config.toml
d_model = 128
n_kv_head = 8
head_dim = 32
activation = "reglu"
norm_eps = 1e-05
rope_fraction = 1.0
qk_norm = true
tie_embeddings = false
init = "orth"
init_std_o = 0.0
init_std_down = 0.0
beta1 = 0.95
warmup_steps = 37
final_lr_fraction = 0.05
seq_len = 512
Each number is 500 + 50 x the weight over its row's rms, rounded and kept within 0 to 999. Layers, rows and columns count from 0. Numbers have three digits each. The size before them is the row's rms in percent of the matrix's.

# o: layer 10 attention output (transposed), 256x128, rms 0.394, rows 210-224, columns 64-127
# v: layer 10 attention value, 256x128, rms 0.435, rows 211-224, columns 64-127
# q: layer 10 attention query, 256x128, rms 0.307, rows 224-255, columns 64-127
# k: layer 10 attention key, 256x128, rms 0.293, rows 224-255, columns 64-127
o210 094:472503507429425485479481595558541519575503445563466572526475451499518440435473380556577522516538513557479495490540524484562451413453433565493591475455549556512461509454456459431530510579599514
v211 108:470404451524539421474474429523487528511463473550391523597545572430468478456497544472542450488472508448564486528576513450502479557585571450399455569505564530472489484529455465434439553521461536
o211 107:543433504507485437452503571438425441449470547535526519483514467493559460507461570525464485521536537530577498437507494463424444590482489439464533442523476542424510569538475477433453528476400499
v212 097:509507486527484545496538402488579453453502467454504437516495536468521493510525459368481492515499444426499501564603459386547451479521529466489570479566368487507538496500538521489446471447478397
o212 093:440420494469504610452460461657427584567534505510514494525489527495497452489473543538516556480443469450484528479440578549470421528539531495562570479523541495488588506483532441517528473466467498
v213 086:531612491505464545510451580524541536413458431553545515492513511532458435603431446597587561453441553544511506507446525508555541408393494505538419561521474457523574452495438406474472559537560549
o213 084:502582473556548435506567501539526452539529491519485476504379488530416537455476474429493533437519465365443510537503481433468495459536532585441535467556473512499447470600483485504519515522456455
v214 088:407421523514548459525639538600473549527509437480479389514518421554426448440507576474452466505521488532471419505538509505506464475556558481462478512454492483498547563569469537592562475525439512
o214 083:500540454577510461569524585511500466554493461535505507460480488528540442525500495496511456602480446537388519511510457498497426426487417479634442617576437525488446451553494552535445515506467518
v215 093:474599587502481488527495486462526449476498530514463566507490497509522574580453566526484475503464370582506506538485526461514518553549421424492427515521503343539499555512484478483487490517476501
o215 098:497550431558518505574480443520438500451393460473508559513484479499533526526435454455488580481541400503521477498521520457401553499490517559579560464466597493446482489489501547538482515570479501
v216 098:467544504490626487531561536531477520475420534531522472540450509468553511539499468514608508486465516487404499515381539427490448426392474516518423557481563487590506434526488507415473559508499390
o216 100:533532509556468480516503425420443485462471467513558411511567518470502608459455461480572443447627528415441534498439538532457488577500471493479468550515507556572540434508504486566531490503421432
v217 099:623487501433517470559529519522492538439515451524463429424503530558490462420434502429502432486425508523485512536570564534435509512567593530422555455539489531473473455576518478604410496558462517
o217 094:474442540437466378511480509458524510529497590561511445495510473482454484527434563531426525557454452580459526472514487472522447662431525509454542573571473401559552507561494391448410474519450539
v218 108:526493400471542595461487475541473431475495416500502515501476441480538493603614523566533388417526426566465483555571485538475475419530559457490510485439479534475578566515517558517575588551495478
o218 103:418476514466540467506561539541448471592486422526491471492432473489472515529512476538527415419574367475527477458547515492579577446515455413526527437529429506497512543462485563489426480475504487
v219 102:456599510410526574590506485543435490539552549505477542564442528526521472424499497533424436482409463438593522468475401482470488572473436492477473474470533482506491541492507486561495500483533411
o219 097:544499539553494582582390444462515466456480533499519461482548551552490501482614392512510491472492554509552498629506428499464487556475631463497491547513536544482539520492570430507502444457466580
v220 099:456528527534504441500603527513492461560540487499491552431521489460527498504501519430581568531546496523542603480453507514484502495498492460519491501483466464520501563532473497523510426543508639
o220 099:558520512450582472434498512565552541551551432387552507512521494454484479502460469432436511531526667449441553498508458518530607573499549539435540564488445559542505450506503433632476427506506428
v221 086:457410428469463516567577572473452527514470483587498543486523404516548427356370474523518476481547491459502511477520481448503496507433478533544481577510519407610543543537474448486512488501441492
o221 091:513427498525438517560465471414529566452581515510518554501433485476469556460467479502456538497559559426470565552647501489498463531514483533556455553425450510591558491541600521544521489487472535
v222 097:480484526470390495532528536495591444531553528445649448465555438441508457478574529452506574556498539504446501529470520532526460571458508429512451501433421500491553472502601426540499471568411520
o222 095:501466488483417499483579479474571586615581588468494529456524564518460520496460454463427512541398525483441449472500512493435552452534529463574481459551526445567445509548591548499511484543533538
v223 090:475392501504459498566504488424469499434436535486555538484475465472495532473382575480395503399435478465511488560454407491431591544448482531536504499461491483450478394493484484421486550526539534
o223 087:483429384564504531533407528488557582535516514447472578546507576512440527507528528539567469494564581510500392524475494540511516524491553524452492516479461529544507490510472458494446527511508501
q224 118:612526447490522398537463527445427496459527528449533454445468465553519653466454507471448501516500430577575511520429482561485485591463491441515441564465525542574498604445542581465394562570477510
k224 079:534588595482526479587508458433502525520520469405552473536447405532470548426507351488443473567530567558500448543467577540528487488409543421557520457380560484577516444471468535389395535489499547
q225 076:464494504547455552462468603533450537477418538591515488473632502453446470517511489471563473439481529536484526515455445520513516598569453470490506475580392388543445524400512503538496440373445504
k225 084:526492422497534531531499514558457432472519552440545471495502383519535507505451487437491393457494484525542442545499465509569530527548534443482575446545509478528499599513579599476353570466505524
q226 117:523449478453569440501466484458420523515515553537559474522462435565447570497425468444512539533470482567566466512433457575419418549493480447535526501460486580575448478474476585432376508487535526
k226 093:524545582547528527476494414516458529528482468518530473561467352537483538444470434451504478408509571572517471542462520493464505525375487388555544435484526500548494574444526516474383481446485554
q227 094:500546501476460560501506550507522469480525460548474478460537567499394513450485458456476522554463524481468564473519476512530476499593516603511512417448564516431603481453459481408535561523550514
k227 065:443422504485519417533453523428525482569539458564531451424492455489411533538436452454385518520519508541433544497486531512426512510569519437539484447410573505546470505447411503464486587576508505
q228 097:572555443512494423555522527419450547500462466452532447494475410583521554495448488491514470565529457562538480560482409511427458512468506445498439478468480491548491505487528611475419505529463498
k228 093:544596573471580511460509465588430530506493529450558521535465448525452593420484413478472534478535570517555442511467556473490400436457525443539501477451488538504494598531573529394451502464488552
q229 088:553460541472482416540411484407446573526527424445550489541481470428443542449539473413497461519515524558475435521429415580429523562425450457519456555449489532543455492391481508477499501479593490
k229 063:596408508542420520476525526476464522422481401458526425456399467509452556509457496432455475496471568566441551480524534521472485546426446435492503506549600524545600445409477554468470533502542524
q230 091:467482520481532498452477462500573503503510434539494493468564551450553501489575541578474413479516479507444461403497541480473545485509564558533467471484495433493516460480580475492589561495592499
k230 093:477433429524458412507547535480570482458517456549528521450557582482564415558554581458439448523475480466455521474470475552513510538562519638449501510467431502439544424484491509539575545497559466
q231 080:426537534508510603559529462554586565420399557478436451478460514522477430536498517505527528442532533570429603522547469422485481552591469536506505382552534430520488461511509442563519360457498541
k231 060:398549532459517461556490487568539497521462533539467467473587462404551484518528503514546512476541506553472494471539504516542562472532546509511452476491419384553483386526533519501468517433509380
q232 075:507466597476575492533504441527514444552538464577494508468535508473473512503487491582481509441440506459506464430497498488474507606409481539467491579451441463505482510502545527433497517508543405
k232 092:497459454547443400507545499483505483563572514538445458518494542496500538584528576517468467528492530483473456437495535479484442496543477565530474563524543530453486495540402571494587516557526469
q233 078:392486540476554594481450455487528438506475451541493492431600575447537432464545572602504496435457489440408533480488456419508530521476535552477423472550514463486498466505556452503546465537482462
k233 076:438557484519475447516515453463515472489548470461518477449590507451559418502564611477431492478433469485442489502532440515568543512558511622532434526519418521418529419516507583543551576541494510
q234 080:393485511523482557563475443456525560451557575552501562599547559481440514547465572445516506452476621583533480485504481458387498433563549566588459460446549461512516527414520369510452385465543478
k234 079:565508576545453409543501460473538574507485594489522472525525508531398415514513555432521561415510507534534552461464466493447469556521563520515495480495540476472475571553475531544471496448488409
q235 081:514483582492530505462497538539501567465498539437605482486447491598503521536478500521580581541577523538542574527505492522445445416516484497440535466522549552537527551450460514555488425495389551
k235 089:621575536511562547526548480495461583495430524490514499521473419471435497484449429522543531490533566622584520568511494509467535391460482390542520499513548503543530513457596512565420445415458448
q236 100:522457548519501572510530486475485507580547506540537575524459459435538559447576506538377522507462536433574513546520468440471436502424449494489529457458525567419537512533543390366557611501506480
k236 085:454529532521443487510573554466554461558536394527557495474426459412510547484589585556475539541472463463481552472545550444489483490455501513489553524419539512527536451567513459584508554524455479
q237 099:423496495432437433562554485529618467455469470545447511527627489439504560552552511568445504504462565523454442426487512500538570510499427512636491532480513457470502499524534517472480365501608491
k237 093:414463410435444415479545574519512520483481499589500519489524523482497508603560568443513505449441421417429446441464487524549554492564568584514467479464466472524484487506462497449517539452558441
q238 099:418498475497366497491461477553480443464408548536465494508432446499537579482498493433453499504500512476546484506508448521555377506528536488582553512576556451465461470513466453499513505392534565
k238 098:451477506512375529390433443549505521536442427549472491486516465570534446424505506447540505504440522491494502517492580497559464565510480403487483442570560467559471489466533482580560520441523557
q239 085:487458503518357565529546472504489528497520507490551511518474411515508515520484575435551569442488587489536608533505450475473583519525534445598570439469559493546507476514496529552556377442479442
k239 096:462478508477524513543587489483512559532595510482472499602474557440458520444429578520536466510434539456485591501516512468500521505484603509507537447506538455563483525477501456452568383393488468
q240 074:492533527520478573451495584466523549477558541550547486486500547432465476435491485454547462501504534482480569532544497522410483459556564557495463436516509462514603507401513536489536439419458533
k240 078:543580506478503520490474617540506480453473590449548517548476462586464478518438505515508439518552495435619436520532601518523456486553573433478449471478492463466526487563471445480435628455514497
q241 107:596468486511465483474502562455415544544475522436543468477374450521465566479432484441515555512562535507607586569500455496469504523529466442457530486514492562529504537536497540538462482436435541
k241 121:541563463487558543506451506528448516489426571518449486502470403526498507554443436497506481521571518557562504487443531508442502512414454351492480491506484528491477578488520518563291526556512581
q242 098:565581573444465579495481503495556497457570402527409507458473481411469500491511513507506501501474501484560634501514464457385574459504574499593582492467454462585419490438429574503424481562464489
k242 106:502505538523413480529549435434562408520586436563471449477486479506588463447475483447449527546485503418474482436494574409445433506527615513483518442459467484545493508524505591546471516540458434
q243 084:559489549463455564483546450445470486484522465493497484483509470443519555523456519497410460552459430518513636560443461528524508484517610491504509432534472516428424519462604499456466616501491517
k243 095:387620471464524412515468530510436536493535499374466472537519458545531547536460551497464556522457400469476516512587490403520530542455534500495512454507535437407503516442574496512456511550534542
q244 113:434533442505499463496495465484495524504433645541496458548605568517484537548523517535527482439393475561523493499458485430485504493428395463489459626529421527486400407565573506522455429489608529
k244 121:462517441391472492553458504577564456458486580535525449619563470505455505564511480486507513501526545524532506511483450500567456589498507497485522560490431543506442448505481468551441501488589483
q245 094:573534544372452509464534571507555463473419436436484461481491439514463507500429580527502585496474581599543457600481450458484501567591494466528517499451454403512413484431443490510455526502591490
k245 113:442506496469547530514560491514511522540430536515572449460463453550451530479392515524479579506496608611599437548523590526429474532488479573455475480424396526483450504433544487490521475605596524
q246 114:526530532564546516511445406476511448441417581508541536472427446425468479444474390543554510515452485397527498497496494540475534491483413475455560383458497583393577563606455466491478496521478454
k246 100:499428470620469453499481590492499377523435589483497451420438450397498529488536463561408550512499479422446429517535506460539438358542395530537540484493536548490514577568489529475496518477504490
q247 093:397462640494460531460409550557540505583510430504457469412490409532512467479482493547467460512423503467523616614513498483517456422579482503444565518473484557495509380523480460480536533518595491
k247 107:470482621492524498554577593555554541514445446501488585463508470446415560524465451599504516490411501448428496553504498497500507480475516426475540538468473548461392612522542451481589578531592500
q248 098:538557563568520489409534582490495516474434444519502501504483479536448433390375544509521453525554445556507541446545508517573560445524403431526491495439418396409437510495483518500541575460574456
k248 106:528508482537411440476556620530466481453446419438544448534427568532495524456509493561494498562556431488418520436553467462566536509455560509522565488574515374479513494477525541483460566435567441
q249 105:509533462535514567449470457517444461482534621474534497504554512549450508488480440376478491469449433550522525457504475500494486502484621495547503397552514455500435610443540598561565489456431468
k249 099:470538486540460496468437493626492508532533471505505383487499609531440490470486461529482506421515378455497550512561495437481473546433549496543473499525525556547449577434555505573538511476440440
q250 102:490394531466591527518447517584456414465501533540537506491457483452494460521510378494465584506402459454526510557521485499544497565512413417532586568596482507507460538515423524552523427412448510
k250 108:542462507521525626538495511509460498470499553557558488444539474462635440494502529442419513549467439476546429644563531573470503515548559488598544556592480523490465483543583488496585517476447516
q251 104:490513518470425378491453536497491440445426505532489539499496501458441527493532385572577545380574452434475505472456669513424543564487386441416524490501498546523525484496497455552448518490503485
k251 106:466542484415399430435502465534460430486543620554486518581433499477388465564504462601602552469554415391548540441579594485523501586501500468440524466450433530510572538493437461511480524561544518
q252 086:457472471488480483422412378484479472518496475647514503527492467578521434525439548481587511449585447461631486448442544524440450461459576554483433470459394512517506530498507551503418518511550486
k252 106:511472495541493487481573529499529420520533568491453508500545525491533499537417397452501537508562507431604551539445525529458580468496440455678479561439456506486466560526442529511519567428555442
q253 110:622506519459530549481524535511534481517504390539484469446523524485518539496576519545418501527520498518504556533514370408549575511540538471514484410548470469538443441498538607471475471569424613
k253 101:605420476489506500516509527484476514525489481527445527452553630455464533496558461498480528576448393492456491516445420472473526484415560485549457440536510518600465507574587535499581487458458530
q254 091:459566510579520518603565486526522490536541442543366480567530420466484524554525523590474453586465507474457541578542512432554483491460579531565442396499519530497466537535506494531463462566428533
k254 101:522618501483489525432509492538432471549506400429477531506488419395508595540484555522500541468378575502475516486554496539566467456582483445514462594472390597543479484509479528480494435532452457
q255 091:539551535453573490534578567454424508498607457522532495479396498443557533555491645478387557548477489487534520526527540447495479491568498519461562565537517477485514484361541487446569497598435425
k255 096:506531527476498450435628557459443399521465517507525528505424480538528541501516519487501530525524464439414511530451470495557554455426563527534524568577515448548443654460547496499548593492480524
v224 123:412504511556488431475460460439577450437441480421545527513488533481488408473520458376472522407478447631499496460530545486591468495573533490523520498585446484545502434477434426555499504542579545
o224 122:625592535433562471536479492452571488565553472588492545449511490394563541450528452517458590547552546458481507502547559518466554439440499560484461413454531524475495557504412482504433513593375532